{
  "n_layer": 14,
  "d_model": 256,
  "n_head": 4,
  "head_dim": 64,
  "d_mlp": 512,
  "activation": "relu",
  "parallel_block": false,
  "init_std_up": 0.0249,
  "lr_mult_qkv": 0.5,
  "beta1": 0.95,
  "decay_fraction": 0.665,
  "decay_shape": "linear",
  "final_lr_fraction": 0.05
}
Each number is 128 + 32 x the weight over the matrix's rms, rounded and kept within 0 to 255. Layers, rows and columns count from 0. Numbers have three digits each.

# k: layer 8 attention key, 256x256, rms 0.0667, rows 205-255, columns 128-255
# q: layer 8 attention query, 256x256, rms 0.0804, rows 206-255, columns 128-255
# v: layer 8 attention value, 256x256, rms 0.0517, rows 192-193, columns 128-255
# o: layer 8 attention output (transposed), 256x256, rms 0.0898, rows 192-193, columns 128-255
k205:172138099120119132135091124122105131157068158101145119168126148126136156132127105116114170131117114107149093122123159115135135110185146067148087135136119122082109125159122168156104105108129126144107095157102153116163185201160147069139102136149143108141090184120113141153142107136129125116153137143131117112123144134156170134164131173142162151114166061154124160099096155127110170116116
q206:148100117119128139131126121104091155145113137145132133121163124144102156115148123102100170112106128124134131139144099112133119116132127091094140117134176142147149114168130141131106131113124110145089132128086110128117133175150137144107157092116110100122134154117111134087141144133102135104152094104122130131070095131128112132147141093114117149124150130173135128144126130132141132130132
k206:147123114123115139144078105143079135145101137121136132159150147138150139162128079152127154123106130136150090116112164110129140113129134071138133164120134146086133136125105167160079127096122127145123102143102112107127136167136137086144134149148138083155085180106142130136102107149119161094159118122105106126124120133160106111164134164124157144117129099127114138125105171134123137125138
q207:116129169166149115133156077123147107085093136144110139115122155116130102117110124088192092161135119123147128143152106140115133122123127130094069096130110149127141159112161106067126145083122148132157116167148148168125172132122158132133062128152132164163119130125142089166108097106113146126102177128157132156140132154116125117084106134123161144125144118164107140075152133129087140109175
k207:132174187181106146146100112103132134109166154122085105115090145072121139105150087097120128141122137122137118184132149134107127161134123165094161116113110147148114138081102132065152157070119139079149163120100141178150170148130173113147136197153129121097153069124129153108124170104158105149096084105149121125133124151106142152134125132158124143136091150171097153124122149107109082117148
q208:107118089085118150108140150129108121119164144112149138133106124133175136143092102125141099147121095127081091122171111158168151146101109137101073170184145128107123119089078128118160125178128155111164103148124096126130122111110136120125043163130165125110137107121139128103138167174168172132143112110160099160141122131131108108136114134127113128110119133129120143176161112111100111145180
k208:127180146179109142127110185106150172153156122111149158113124117067149103115189130115088147124170119136138105143149129142128162148106054119040144121120070159105122128108154172119172152144146142155170130100132130127161133119105220109085150159116092123124190064120160163105117095179162125143078139139175138166105150087094105138149157122171113119103087149137121173158157138101114107140122
q209:118123180159119161090181125098086134172105142112153126141103153163130149142109146125153104126140133127153107151107131148169119096133163106100079129143150124130107100114136147161137096138136154164122127137147137126122166162106147114142129148140142118120164112153106132139116120145131110127169107120107126129112154122141101139155104107183135120089091146167115137096155136102170125131113
k209:183085091111156177122120107125122118161114154080161110144100151141155183148164106144110158133142105099130146156121164096106153118169163157145109121127093123084136136119124131120123132135116166133093140133098107133129150145119137093152113185127175076169113148118118109157106080162118119157116143106124126116142104129140107143118128116169156131145152139130122130091130140144141116116123
q210:155131123122120103166142124126169128092134107082132144128155104112100128065123126148158111132130117131134101114127141155134116117107175111164130122090134126131139097133167179103139153166153122112134111110126165143118168105125130150130123128147115143128081136138147113137105107122130159119202138170054087135113077116123092129116136140117167190088115105128121104084117111122171128115112
k210:089160138115148132093134132117129174115122130116104176137168133152136051089142144100192160139076099088147022055163088119136145117164122083142087133098067110110145111113149132075153166174150102130134064112141144180148161097204174116130169129196149122139125120107113126149125164134130128113166202164158164101121126182138100160198117142110132132104123113123092120146106168131118183161150
q211:145115135173123117152129135121167122106120108075125112096152133103129141114145137141121148133119109149153132150153131113126114142100157103179138101094123112147115109116127129096129142121144102140135134111103120158148142154166134112149093099101129158146106158116109149156065125086135125104141132132141108127134105142141113112131139106130136159125132134121135105095133118121134109125114
k211:084182145149104123111132115081148147109123116096117169106122147163131112122131144111165134152163123101118108112120115132104156137178110120117160150126075122120125117121148132102149124107141100130164104098096143170154170177148176128183147135102158157070126123105114178140110155080114119098110155148158140131105114165108142138154124161156104127115126128098112129094088171085130109137125
q212:176115130134119080160091137116175144103153070103171148146110130100147143110132103152115149135115136140122115123138109127133117119116112121123185118107125146143121137091128127120146129141161113087107160118143117129122132102136141159137130119119112125139113091093158133116115125154141121108124146136127119156133117159155160139114154125115119144152114151120163101162116104123122121142097
k212:042119170110144095110187128093163131127153098145108152088126106158108077121131164128128083170159107152083099108135088163124107131099112167125193103105105113174137110073170111116139135148179133124172154089175114173089114080123135205119143114111088172069161087131138126103143143146125116150126132116148170117154106087126113128102120119108092129141101151117146118156167101140138107162113
q213:118093116191125156144151115119075128123116157180120109136123168152125111121136101133203108130136135134122115161117113157147107121118119110118117154147173148141147099117164183102131157110125152156107137129122142137116119126131148120118162137150102139127116159110111110132128116118139169115121126122101159136110116110128102143142133132144159138106143126156142139143155137138164144105125
k213:151149102079139188129081129201087107135154147163127135121093139130180134144164095116102167138108151140114128189139164120091154124169184085101082140112105128092089117121080169141160161128133131150121104129118162116089115156128140041130135158145123071163097097120188163132118144137125123124151097110081069089181107115108091149171133116143111128100145115144159089148105150166159163102157
q214:128141094142119134110115139136180139132146160149130139160100128128113112132157152140097141091140115088114109109117122161105138155132126130099121116126148137121132125114115140129124124111100136124121117138136101112124117103160114117123136122142111096149144129122149159116184154164115152149094142112151155138131134139109134143098134101108094119146167133124128132134141140138141095155112
k214:171140062124126143132141111159070147139112137155127124165156136150137158155111131161105145122114104156149118088127128132154073118124139100141119096125144111119101117143110154187089121117122140171172115146142150105141095139129093121120123125117105128174093165120131106153124112145127156076135165115081097133129129114140149118143115109121121174111154073146104128154133133091104154118117
q215:211128136088131112143081131124139125122133120183131161134126140130125138101129144126091140162109118129151165157140099102130084112087139131121148102093099123111154139144159136154101140117141154126050119103066148134149173108112115130086161096083121130151116100141158101087128105120124087110166150116119101132118126113150110126121160130151149126104162077127140122163130113162096180088155
k215:084119204115101100115085117101132132126136122113150114171163153141070076108119137115189075203179095131119048067166128147137155143088127075099125178080083157133157116121136158121109123116073108104106081140139142160092148125153141119140171135095117158118183106119096128126098123172144145153189136164135221121132094125152203132109140155146170097077117084140116111139145111136115180139155
q216:156176127134122096142148130107148136124121109102130122157133130114140152092103149140131104133129139151121102109103124137101128106140155155151161133105107139143137094133133160098109185122162107061147157162143136138114198113108119142142121137169124141134110122158125141134092111150115123156156171162111153133152112095128110159122147133100149111146118126088119132092132108127128123162098
k216:126134153059199131108177204156181120154138120190118190105092137134103088084125151112192082142119164142101128140138099113085107093117151128129151098148121075155120143116200119083168154142141111127079150117145101172119168086119122161099150112120132172141147157102130136153148119123113070133129165089138206134120123138147161154112114087125140077083105129145138135118099121197113119174094
q217:153151130092119173135147131082097126155109151148129154133130173144117180094104091108144086139151164160131146143128098146162115063094140141104084154120153109102155094135125154117141123117125121129110117143098095148136171111133131095087118121116122112094148121123081106119185152156153125143180115105109100161106114121074132154129103116141163134103166080141125149136134127127148166116114
k217:172137091103122124134091138143075108169093161089131128177161150102154172143143100138140161127109144124134096140167148110119137118146163070104075145128122120098156125118106163157096126123126131156104093159109144117146130153142118086113097157120152085183121209103156110136105097183166130087161154125113158135114130140136133113159125134152145120109136077126110122118084140138136159090140
q218:140106165157128147102136118069095190164122167116123137130125109172140118128123122131144113130143111126200106167151138163146105148069173117131093087195121086104099106133109125096124075127093140150100131132053128135166140135162083133155100170104109123102130148179087154137121147119126104132096075111131070153131093132112135099129074124167153140075110135130153185106110128105155097088174
k218:116190128123081115099078125070077136132087168069152127188188115144176129125154099134158217176113093021189054103132163117159174133158148087122076132122080129074130098126155125179125150170092147161135124118086160121119132152146158107166112147124155107152186128112086163108133112128117183132106139160127149118071137141149129101202140126201129144127092096127132188135074177104138148109157
q219:126112144124136124140159130080117116086124128121097125132139160146107149099095122127173091113131114125148136167163116124108082123114178119124090131141138116113117102104102118148159121151139171122135119117124134141158142100076106088119110109127161163137211084151136108114114140119160128117178118108160099126138127175095127095082092155129119176107108110123102125103163090136119200116150
k219:131113143124184153130176196081141146132124129133158125180148115132125156092151131104103127098104102092143108116214116131154120131165124115116077113127108132083151104125177157193129167175165168103140145107194133127118088118132119118079158159153149198210159172106137140127119077169144133142152144150141197161144114129081127148080072148091139155120140141156157108086136140134144229144126
q220:063125117154157125067157155127141135117133163112121105154164102138137129147116100135140130130135125103153103133141113106146156129139094139138123142140142106102121135095092115128160104138104121152154138107169110122098125135134172150187125128118131126097113140181121152074126172153136131099124102117129107120128142109134086130151078097097119165122129190146127165120116135080153074159169
k220:152148080120170136067161132148115123160077139173143112127139129138177127122090103190148156116101134155143145115137108092145111093167124144182133132152168119116154117125144103166108083138117136165136111154148172122139067135138106195119082151143141168171059156125132110139140095175112150087106155080131116135156145125148097137085095131113114156155161143104086120156173087088130128160140
q221:146129097126139125114099145179166122140130137133106149123114126133135096137156172118156146145155112111129088121060132155107155152149134113168153116083106144132136143130121121120117172115122111132127102152079165128118110125112127158143108200157151111133097140134143131111126110086117121160108155120127138101202164101126130139129144163122127123135107120099137101113140136148121095128135
k221:109158143154100109139167118137172145105163145150104140084128116123124099127145121101123104133166128134111127143097125145134145113148098145100178123116109127155101122123131122095164147117129124095147124124089118146135158123092163133124149131109097141082158067127124159100153171053091073121103112123148120144143149122140132147135153129150093117118123179118120150117152122121125102138113
q222:131121128141157132125133113113109155141141135132115098086112103111132116167139183084114145119136127129112134118136117120143167111110115119139134126147118107150140165146099097139116113140104127151138128135147132126122090144149126140145186129107119086135136157127151142129168133158107107142127087057139123138123147116148133144140121113107112106130104128134100091131097155110150125133156
k222:153078088142128120146135120166083137119121144109125075157144100140130162173107104169134183116116146135123136131106162129153123130130124114163104132129127111130142163157097106143098105117129148152131115147130113116116107149130116092135099118140103131176095215141158121137102148108114138113122141138091107110117122109155167130135146132117129169126135086146130127154126122131133134110183
q223:067187099122144145086141128120135135127134161150119135125143175129121105127193118106143083133160153105153135109139162134062151154191153160119132149148123092130109164110093127089167155131097102127156138123112169147141122133149110071118121148152191135145176166127119139111135168139117134131094122085137144105175099096069147176112067105082132113086131071106092134111117168149104139153126
k223:105147158149088130126180144115137155129137139151096144143080132122187134096142112077146111117140157137116110151128131076109155138178154155090176134130087132148092095111108202184134144065132125108141095101068126134128139165109119044094103167143116107123162065083120151079128140097097123099113115132103115113149102150141139157176133183172102107101118161070140167075128148117169111110107
q224:097111111153145158059141147133127142110163188126148101149114116171162125124129102176123133110159141138140119133144135168143103122143124134134148133139113129104131097100098132129136085113139125162102143076089126117101090139149126134135154146170128089097128145133159152091165183141130129129126096121075090131141150093147105119137118116145118131096088145155159154118160124157140126124175
k224:168121078121129120114118146106124172161085133120143114152197109155167142096122087181099197112131098098162131097130132077151179090195121104156097134114143104098089153127137116196075113182123175157163086140144132133126109154110082086079082129137110087163095140106130132130141102165095147127137153132134110109145163123136075144127118141114152148131164153142169129101135106111129148110125
q225:098112149146112107156131130123155138124146125175113160148138116115147078167130171123139155094119121144142122162121177137099160177111142107120090148127121138057097119166143133127146127146108155115113127144112177127152168070146115136131114186170147186110144131098104139125125085141103124194122171100134113089145104151115135128106121091105105128141118126122121123131097151168136124163140
k225:106116215112121134077176146123165141099119155147150133096110096123082159074078166105175105120118133177136100163152083075165111128089167141101154096102182117197111080128158120149153157209157096143143148106106127093137081074083106188137189130147104141118201017118102113123153102075070133119134086099111161130145071118156104098122124096162110081095102174124163138153153148149165144165101
q226:183158113067120107128114115144170106157120151152123121123100107099144114148146132138112125119134097125116122127109120169178149107142151131106125119123113140088104146164102121130128126167127144099132141145094114090120104118135113119135110179126167132140128099134112111128143093124141143151141119137186100140148112131106148147105127151129109091143148113073136093120141153163116126105139
k226:109158133132121125140140148158180130117165146139134127089127090128109100103105164124130088163157113132105092125156111139171133145063114144088178089101158142179106132101132129095161131143109115126139176108119112136114066101117121190130140114125096126098218082146132112072149125093109118116115147147131138155126147077120161114130177110153073093107098171134131126121142137146118104151140
q227:099101132185111173170094117155094114133110104141126138124151128140111090148105115110183125127092154148095150117141133084151156150083145103102082103126168144119169151123187171130127177112115138121116122165159149111106151127169161117137131115138117140143075138148128131132094080066112154064112103133137162131120116115179140122105171121185147154134117142139117128136158133118139124094118
k227:093142146129128182129096076148143089050160117141131147122120171116095084104104129099134081143127122129130162143155150104063132136061116115084096120041098115117102127103174143061151191141102121098118178101099096129084163109125124135162186106151095077092131037125149148089108172117151153154113028111093138106171104122109125120097110128103123171088135162149124104148156107136118110089158
q228:084145108145131138138132109153112089127140139153104159111158111089157085127159124097103131125134089134125128089138125119140162131157090138130093129138109147111143131097113101082125114142081149120177116150174142127132108104158125100181141149073122150127108099127155130113109113135117098141070096140186117143138133136095150131142129121138098091162139142092099106157120120112097102116131
k228:127147144177090140114131116099140095108154130109109110130114106129120120112095126111108118114167144165111149140140085149143130140074088207138163141162161169190115147129151105106137076169106131109171136144137137122171089111126101222142117137125113104081174069162148118102156179095118140179055093113133097127115156079135137106094132093153073139134122140091111115155163096110137084124130
q229:114171151099127094151160108126166112089115106132153125108135165129082154124121131120119130123108151156149130126125140120107144118141159109153126152086141090174113131158095141132098150107147103094135143103173123154140145167123077137118102108139134135184123147105103116168087128097135164096155160149115144109130111127158144118135131134095135135127172126102151109078106124116126155157089
k229:096158153138176118140146107135169100138187122174133180111073142153116101100133171117146112130137155122160100121115162134098113130139139087109116119114146127105106103132108169084142124062148096125108129080116136130158186147154172085163172088117144158106115104128085160146111127114110119100183131155123140111089103174123164116209075174145171116110136119148147141079071166123143114161103
q230:171115101100129118105108156151094135126110170130114138145144119084180118126132098150115150148151129144124132054122128115144120121142112184127142128100099131085140143175120132088141135104105144118152116140122131109093101118132150154148123137118105159110077126136124102078155119113133110121080099121148106128153090107089126117114101152093120112163152093114123104154102178165113126082166
k230:139203139133074092098082143144110123155089137134125152160126175095181076146098106118176149145121134148097099109125133135119161114145112065143132129107166122162151144146122152136125130118113112132150106182108169113157170156138146155179108100115112070104114110095163106080150135138101127094088097112137153141116172138104171110149230194133091107130073106153113153136092202174083140081163
q231:154129084079079152106110175104113113115115152154148128112097132152142134144097129188067145139153150123144127140102121157143088079128107127142146157104132083144128116131120170174113105097131115161092129143117107114102125141087147140124129118105089102111123141147130097125146105130116099131117148170079169123117139077143086121183135172149140107144146088109176109127142113139142131102109
k231:171132069087138118144037106126088139162082132104173120160136179133173153164131081147112200123146125113143109115080177151128160105152137065162089146161126117101142146177110136140109098091076137132090089181123142114144181190141138108164080112116145096164044193106122124182120107177113155129165150131144097134098130161154148108164166166133185144145134039135101128129102128122076152117141
q232:106160096083165114073146151111131095108123144113133106116120159154090145113133105110137108150156117085154075157126168148064130169165167112152107168158119105146132123084091102121138098123147126109167111093133123147150106113118085141133073120166134126134177123132118140142121169110143113139133165140118123087108114105134127108155070166089089125115113091062108126108123094114098158145159
k232:150129092114226098118177154084132137126137153155132138144049138133163171095156116142095119078111153065180087143045142140129128144155118095114108140225107168095108122150112151151123095086131161131117103094119158105190141134145149102095123133139172164147134140135077145175133120142152124065120131127133088145091137166121140118174051112108129122153091114121179235103129164084140102123087
q233:147123134134119097162107129131133124126127100144124108109133133123138148120091088183129140148134134122158122098102137115116102112139146116158128148087092127136102146130139142145142132122163135115105131130137135111110137138097129148119116142108119105144078097144145106120119126122146097116139139159133135126169119142145115082116127158132177136150142117108159118124108125145107141074149
k233:092170165115112113136144117121168111115176093112110153104115134132145059110118130107116094158169135107122114116129140159137135117127126099132152128092084093141113130126124145111174138115130132096133164107134150147130184133142188137158143118126099144095148075113120122099143131112135096117145114150180154117147141161113155125168140149126108107139115153148147150123110161141108099116128
q234:114119148207116161085162152113110136117135177098098109083156139155128151163107140151124091151157137113122176153142167094101098117104152167139117120138085111099124132119125101133134106130095152171134107141114132138132166178147132094119142134091161155138134146140129128133123152101135097142145121124114181164151146093116131131121088153163148107155102146122079127106173127121120121086131
k234:196122089106144138140099159108117120133066165115120099159120146141162181139108117149110194116102129102119197137152137089111134121183157141194080136160135078103129119168124116180134102122092136131113156158110151134122125221136072111126035162136165102177047255127152129176129110135141138146104111096116106139131152131142120137107121135121140168126151102111097125122142094127118153082141
q235:127086104133118163145125140127147119111139126052175130136127128103132138102118112132123148125133147154135128108149149120159114104132136131147147128132142100118137120129059156117086104156086103129092145139120135146120115118126115139119119159145113127163122117115152150135134117107168129112105129137081121194136113141127125137155154103168117137109109117101133130115155146086176117173097
k235:128164064092158096141092145112095123177108096118173140178179134162154163154135129147129177113112108126141138095125164152123136097164140088153067129114104133131167131124162117150078122192127112152152111167141138112153123178112130136166074120095118121175041199115132137168114085169133134122126183117117139108071123105127116167183117154128180165119152082134122104134079149086092160109104
q236:111124116141150143088159112128077132149118150100092110143153101133111129124128107111151118141129145120127101075135119117137145136121135130104081145161153137136142164143123116129139118142130157120142153137158110124103144139131142128122150128118150115137119127171152145108142170141124137132133088120125109122107116112129119138141123108130135122106125153131079141131140145119133110127138
k236:175105079122152112120122136173098131149077154136143110181147136112134148144136127148127150111091141124139117129140154105147133119157146109131087152121140132095138133143125115174112111131133138172096112150140130112125123135123126112128096140136152114182090181110159115150120106149137135130115147120109126114149161134168135133122134132120126146130135112145097121150132135131103145114150
q237:131128110102120127141124122126121118140134125129118142132136103102139134131137162127118157119132121131124181096146097122123148129101093121115121108145127132119119125144116115120116131146114125102121138169146130124132119140145099131135134133106154129153122113105156138103167133153118139142105091109156104148124134123111143109119123133114105120135099143125108114132131122147130134142102
k237:176131093125115133133105124129086139162077123100138104175175132134144155157119125149111172111094101132148111132127166127137119110133121079164064128139156129117130139140127137152089131143146124159125102162157121127142117158147097112119101125150130097142080227143150111144137114151132146135122134144147118129108156101139146119133147153111150155112131093148089137124113129119094191113127
q238:157112124130102120150107136158167123128146116197132154108073142127120109121156147140090157137086118150116122157118158157114144142117143132117150139138135121145134098171149143117094137110120112134076088113108145130151117133137112139080121117155098091122135157087099140161136126142103165143121140123174164123100133154132166124085128091116142137131176135144140167159138138138120145134123
k238:104155161126098125134103105141129120075212115117121159107133141121097083132120154117124089142146155171156074089102120091101116162060119112082128121135124160136119093134092146103119166113097137150133116089113119114098091129113136116153184135129055156120201086152108163126060172101158137115145091152100117103076082147117101095155105044121120130065110126134108134137109154091148102109157
q239:120152111088099112097067140118117117134149158160121115130100111165143128145153104133057135117147121131120124145155168157102097129138126135105128148152142115160140095133081111143124081096140128132090145095132101097135059144117092162141150107138083102098164141144097146134156154129112093171088104125154146088101154120154116084122111132130096121159164108132165144187133059139090165123149
k239:149112102109139131139101140112077134140147106099141119146138098124110138101093113133115161121140154133138143065083122123119160155052118079161116135167185141072155182150086104175093074135091165130097141155123138127096063108160082150113118088121110155147135228147146136160110101172129168127107106123104120102080140107146113048120114089101142110167082084125169157151069119103133144094150
q240:153105130122116125126138125138100133164137121044118168148148091120202134127120123102155123103104167155116120056175113100151125108111116150105095116142134141118162160154135139124137112147135151080132129138158143114090143155111168148116107149107137143151100094167108114117116142118122132120103102158121082171132109133138163104131173129156134126127127171144101127123110122133108122134127
k240:105161111144083113143066111121104139126117117067131153174158186028165083166191143101108145128109097132107125113147179131114181123131096108065122148066104146121138138118189118123145148159143103126132172141104100165157194151087203124135147140108123052106127044107179126096104070169133126155081082127144183126122189097141156177138202152194143062142083139181118141159099187141059098070123
q241:123107136118121135109105109106087146162110129146116119150142103127144129155128128117113119127139154119129141083109134108144142122116090139100141112141142139140125124171145123146110110136120122125126155131141115083109130122116133137126172144136109134123116120156107146129152144165110130148086099148149115126094140121139145126135127100156134105125129140138119153161111135125119118126117
k241:158093092110118131123111120164095138148097116128165110148143121114133149148104116147135136130111127140131141121113129115132115134110161118143100133134176125109135149144127102160096125147114128151095125151136099116098119116119095119126093117148127141146099184132133101123126091166128170138120130110127133128149138106133154108117144105125153122145120101145109127153105118138103150109143
q242:153142109145128122151113120130135107085130137104156129122145125126134138111125120144103112137128108142106155142144145118114107101149110136182180112124105112160160137079113101107119114106119123150127123122158144129134105140108109155135149118108085126147104143182175116136092106103136083119127142138110165186129157089149121116124141164138121128145123100085150087139135104115102130105091
k242:090140132066177106125065153079130073124132084137092116139141142138115078110124129051131178142112134098118193070130119137118168100119094108215083134138117092131158158157174068131137103158079121096141127154168136175118165172163085161161060076083086126171064242131125136150127141188132129171117111125119167093091119114107146158120139169105191143119099116143132081161096065132097151124169
q243:080103125129124125079152173164124117088154152110130131094169144125124114140117119113126069133156093096119133115147154083110116136155163139110091152106167105092147137120118140150173105150105188160140081150144144111097193157094159097151109148118126120111126097140168127064132142163169090090167135097093154160125124123151064146121048153106121105096133096163110155146148119118124139127153
k243:157136093167138120085132149042109133132091112113164121190131127130180140145085071132163144091142126136138153093112120091136138094180118082198139121112133096080146112127142177116119120119106127081128132155114152143105186149142145123126151155180148118165059197102120128140105097190136141097102134064158179145144116131166129146086112172108183128157156129092086163165134160113106149124131
q244:119124154150156150105137108119114139136135144096138116170130119158116159096112139147137127145128133108094135142175107129196099098095121145130171117142133141112127091134128157124134097134135096138152189106104119182124118143152153142139151085121144139138179134099131154139116146148149133110161102146067100154098151135119079118163164087134125143097080119135095175125139103122180096140096
k244:148093086074157158120092160159125156163067135117126128160125141153156170143174153163139152099080125134148136160178130114117151133161123154169123160157079144091122124138125097142108100129143132150110102189173120141137096132129096101128078161124158073185103176119145106160137144188152138148136184123098090118120125092123111140133117126096120155093171070133145103120165076120135157110126
q245:118131136135150141099154173100112157102152119066134110161157119133129127128107119142155105151125119126154097119146129110129121121119149131137115147130135104101128134115075100131172101154126143114150129086146126129126112130095142116114117107093128133115146100177138139090117173126154102119152127156118060132148144130137101100159143164151129152115083141119112125120130116118141160126172
k245:110145138126165148098109152107171171164087149102133140161106131109128114104168156156097171135130117115149133105185106120148157125141083119137134160100088158094122117129228120193127116137135150131136142157160151104148141129129139115082121141091156139155102090089154127101116045176134144117092123141197163140139171160125140170140128133126129120151125130138166152138184124100105115126117
q246:120122173118109152129128139119166131161112090119136113125166137149083104147161151114074136179137127112162129118090156085131141153135135126108147113061133094130100154170145118137117118116120119161110118123109083114101138105134129117137145101122086133128147128105131114129126133079125093145079137175127142076117132113132152152161135129142134118152150121108135135144128140108157119129111
k246:149118102123137081113152090131136120171108133135134107136141167172083192139072168188133123156118137140149145084115120148112061121087146161185115151193184124134137114208113105114078111130100106106120129175131135098107098135146055176146109089114164213098096163152103077158148134098097132092119137097110115151114092143106144072097098139101125166172143073074103104117137077101130117118097
q247:118127161128109117145121116147133148086125108111131136141144127100153125147098147125127131133150133128112144120133140134141091140136130122123137122125102152115106141142120116135156130131154156114145126122115165140129133128129151122119112122130159160162127093128136117127120119131153104143103133098151146156170151169103164129114155119116111106160115119140142097135124127156134114115103
k247:066106210145109092129169132088158135145130092146116151105137082132133119124130116076144090125127102123095159148163126137132126148123121174111169098076132094153147137123155092112152136124152104085174210087136117155106149103084156141099158110113092107076132089096130141096145141147103112157127105153124200160157111118105143149098167180117093080128118182127145129107133129142138119156118
q248:178113105139115103113127130161167104175146077112131158090072116123094102123182187140090145106108125149140099160115153154100146157133173061124133079135126118160137122088120119166051158113153118175090102143125119092155142150150110082123133151156144088159154118149153154139129130117119138128158124122135145088142153104143144144128128140144117171151111142150137111104136149119114122132140
k248:131119095178093101161138082122102153106173107054108113107180130182089130177112117141100106143136084097134101073053155121189151112144169119137136144125099105099097119128115166141084172093118147156129055044142123130129164169102157088130157142149127169157138170129061158138095083081099124118140136191121138120090126170171116136120133157181188148163121115125131163126135195109132125098126
q249:138134083078131118119166145124155144117134142135106100124156152101129135106138105133142103139141105094161100100120156127115151169140136173113137140093133068108134118146110133100135172124120145082178108137118134131127144062125104102135085107130123163126126132114147113124123147121147143098117136165140124130144097103094150127115100149092107149127149113063094124091151122114142121100165
k249:144159098114205126083169157155133157168113145219151138150136128145135112085073145156143109125072133160163104153125065134121067157114136089160103104179135151146113120174185168122132148125114129104154105128163160114156149125157095159108135064157145215143096151172081098138155087116140114081100142101163102187142130139089163085113066109051103189129169062109126189111170114119118165169141
q250:122136177117138106144105078112133117140115113183141135128097157150106133134123152130096138127106156129126147173124159176127095127115124121119158106148125122138092119158181136137078124120122098130120111139079123145147137105147117112121136105159124164143180167096106133182109104133127127131128165116143141103110152154103135151140134113133105122102128078144139150121144135128107125133084
k250:126055146122115134139095090166103131133139107138119115104091092154110194107110124135164109129107115121146107153105136129110108191135148126130130121170121140134126124140079124087128147095124102109104076104083123129074121136130126087166123131150132165155134175138079137162120158130117124178185170158103097107113067130115122095138095150132132134105146068108107133098116097127156133135142
q251:105122130134129151138141102139112109113094145172129123117145141135111099126129129105154116134142127115141148137117122136132133117119107148100114136136117134124125113113159139130123135123102145140102119147115150127131142108142102094091175139131122121107116138094124132122152101125110120170090116100140154152120136123125134129124122131138138111110121102124106107127161126162157124124102
k251:171106090119155164124118101151070112165089158104135095143162118141138202135113113147119159103079122128132148152139136123131098127130152122158086121150172129113131148144114116144102102134121128137116095178120126112122096159136069112108096132151135089160078195123141131141149125147136133150135126108110094125143124101145130119123126124106159167108162096127103118136130092137129180116139
q252:121122115150184145100136128085143136120130161124144105142146151181091151122104112149140105181139093130142125150169124168104098105108125127148159155160102127097116126075096125146142119144101119140085117090108112140122116134109117155081115130099148093101152149161169133077152144070134079131133141149090086147125132085153082113114152162153126163094090096110119156142151103138147159111163
k252:099120121077190139140088165117149100150084178147124126184164143117128131071170163167123158147103089090167133104233111126150136102164120096160088177148085136079092108119168137234111112181127187163112075171124197083143090181171070077077066185056152113200119122093121127136121105162127137108119161083123115094148128157134106189170088125079155188071148070169177096129183045103155170090130
q253:137099157134139129128135122141112129133167095119114126120129109113112106103121153176115118103127132160139091104122098184117073112120123121139112126181139143149146109103139123164088147145133135114099094183118127079159152119116113116125182120130118087117076137131111145116130131142124149140179135146147150149135148134136084126164198148165156125135132150152144138121161115112144118126110
k253:154134089135137126145123129151112136137161085057137125137154109145095148167132122126082153140092103081114095103126153151144153106171147102137083137113116126093090146122146108155153107157134137140093064182131170070110148121115154098124130126132105118164080196116147135146109094147139129149160178150156129121100174162142116165164131128152161137110166083147092142179098178142113159115108
q254:119116128081069135178157125133140149110150091127136126143132154118162153175127105118131128129127143121164133116122144110150139135134115132115098123113128092081095149173097141124163145131133141091125132125085182131134136132110136120078089157128124160121118137132080158140133121134195115135098144077149115112179116155082154116129128115132140131129150097129153130131127157134151150140127
k254:061148198128088147118126139135156121170150125139128187091103115099161118116135117073155114170158158141107104144114139137108133174124127112064174116076100124160154121110119133110167176109149106095159199115045109136120175147095166118117147103104093139067168051089109137079111110102141097127146099131139175131137103126131173134167165169170113085134114181128140168125089162141138121160123
q255:156160092100151108147107120151164087093115134153147153103114136113099145074128098119132119133105121144136124145130100138089114127138155125175149132105118141154158115081121123110141141117122123106125128108130121163153124120136105133138127128104127110148106155128143114131117108135107105126163137119126125138133107117137118114085110149096151132113133083123120121126110111119105158132145
k255:098145168131126105126141126104149118086142155129095150107107115140104086091130141088164087137191151111115077089142093121118125137137115137110167144144088118135149112089125140107149114098118127103131104106140146157125106110168161139118145127124128152110165120137110150115144176114152110113134126121129126104115119148148133128171108113142109109103131124110134121134124152125146107144109
v192:132114143112117135170142132149170107130129117174131153145111095111152148119130103229079059136140128109155114137062145139150078149068127094121150076067162127128124093123092177074105119113116208149147154149142126152145110155148134106137155160103131163142130118153174136108116117124175105127096098072097077126086130122166120127130162142121131132154121120138193152158128054123125113148103
o192:118106093126153116134079110145104165105125140137079163143150135109084106166141147069185165143131161132159188130127129072049170169188071134173134121167061091095127138135167101139185115118149126110130095105141125110062126167103136198089131065170099080122123145144070140151116109141114100100181149130204141120146103147148118172068107141125095158102107152120117145103160168154134137097147
v193:109128141131145105107159065145112088142098131167081163109142070141183095102120099151107122150153117119108164131147126167148137101094161097121133123112148096080140121157159082112095105143166144172124152113148065128115150116132104128164147127096203098122146120157134123129126127147066135111142078153102141104083184105101121155103112129154142098105057125060144109132093106154141127080108
o193:151172106131123106180122125129161143089094109139105114125125109100136079156120115109110181127102130131160026167110139108123116165158145150124148144069071122155115124099140150140102164086151128078139143148109139214150126142105137130131112154155113150182128173088101143148121184122177143094156092137120165058170133198087141101116141148123106101105157063100117163105098140169111135122111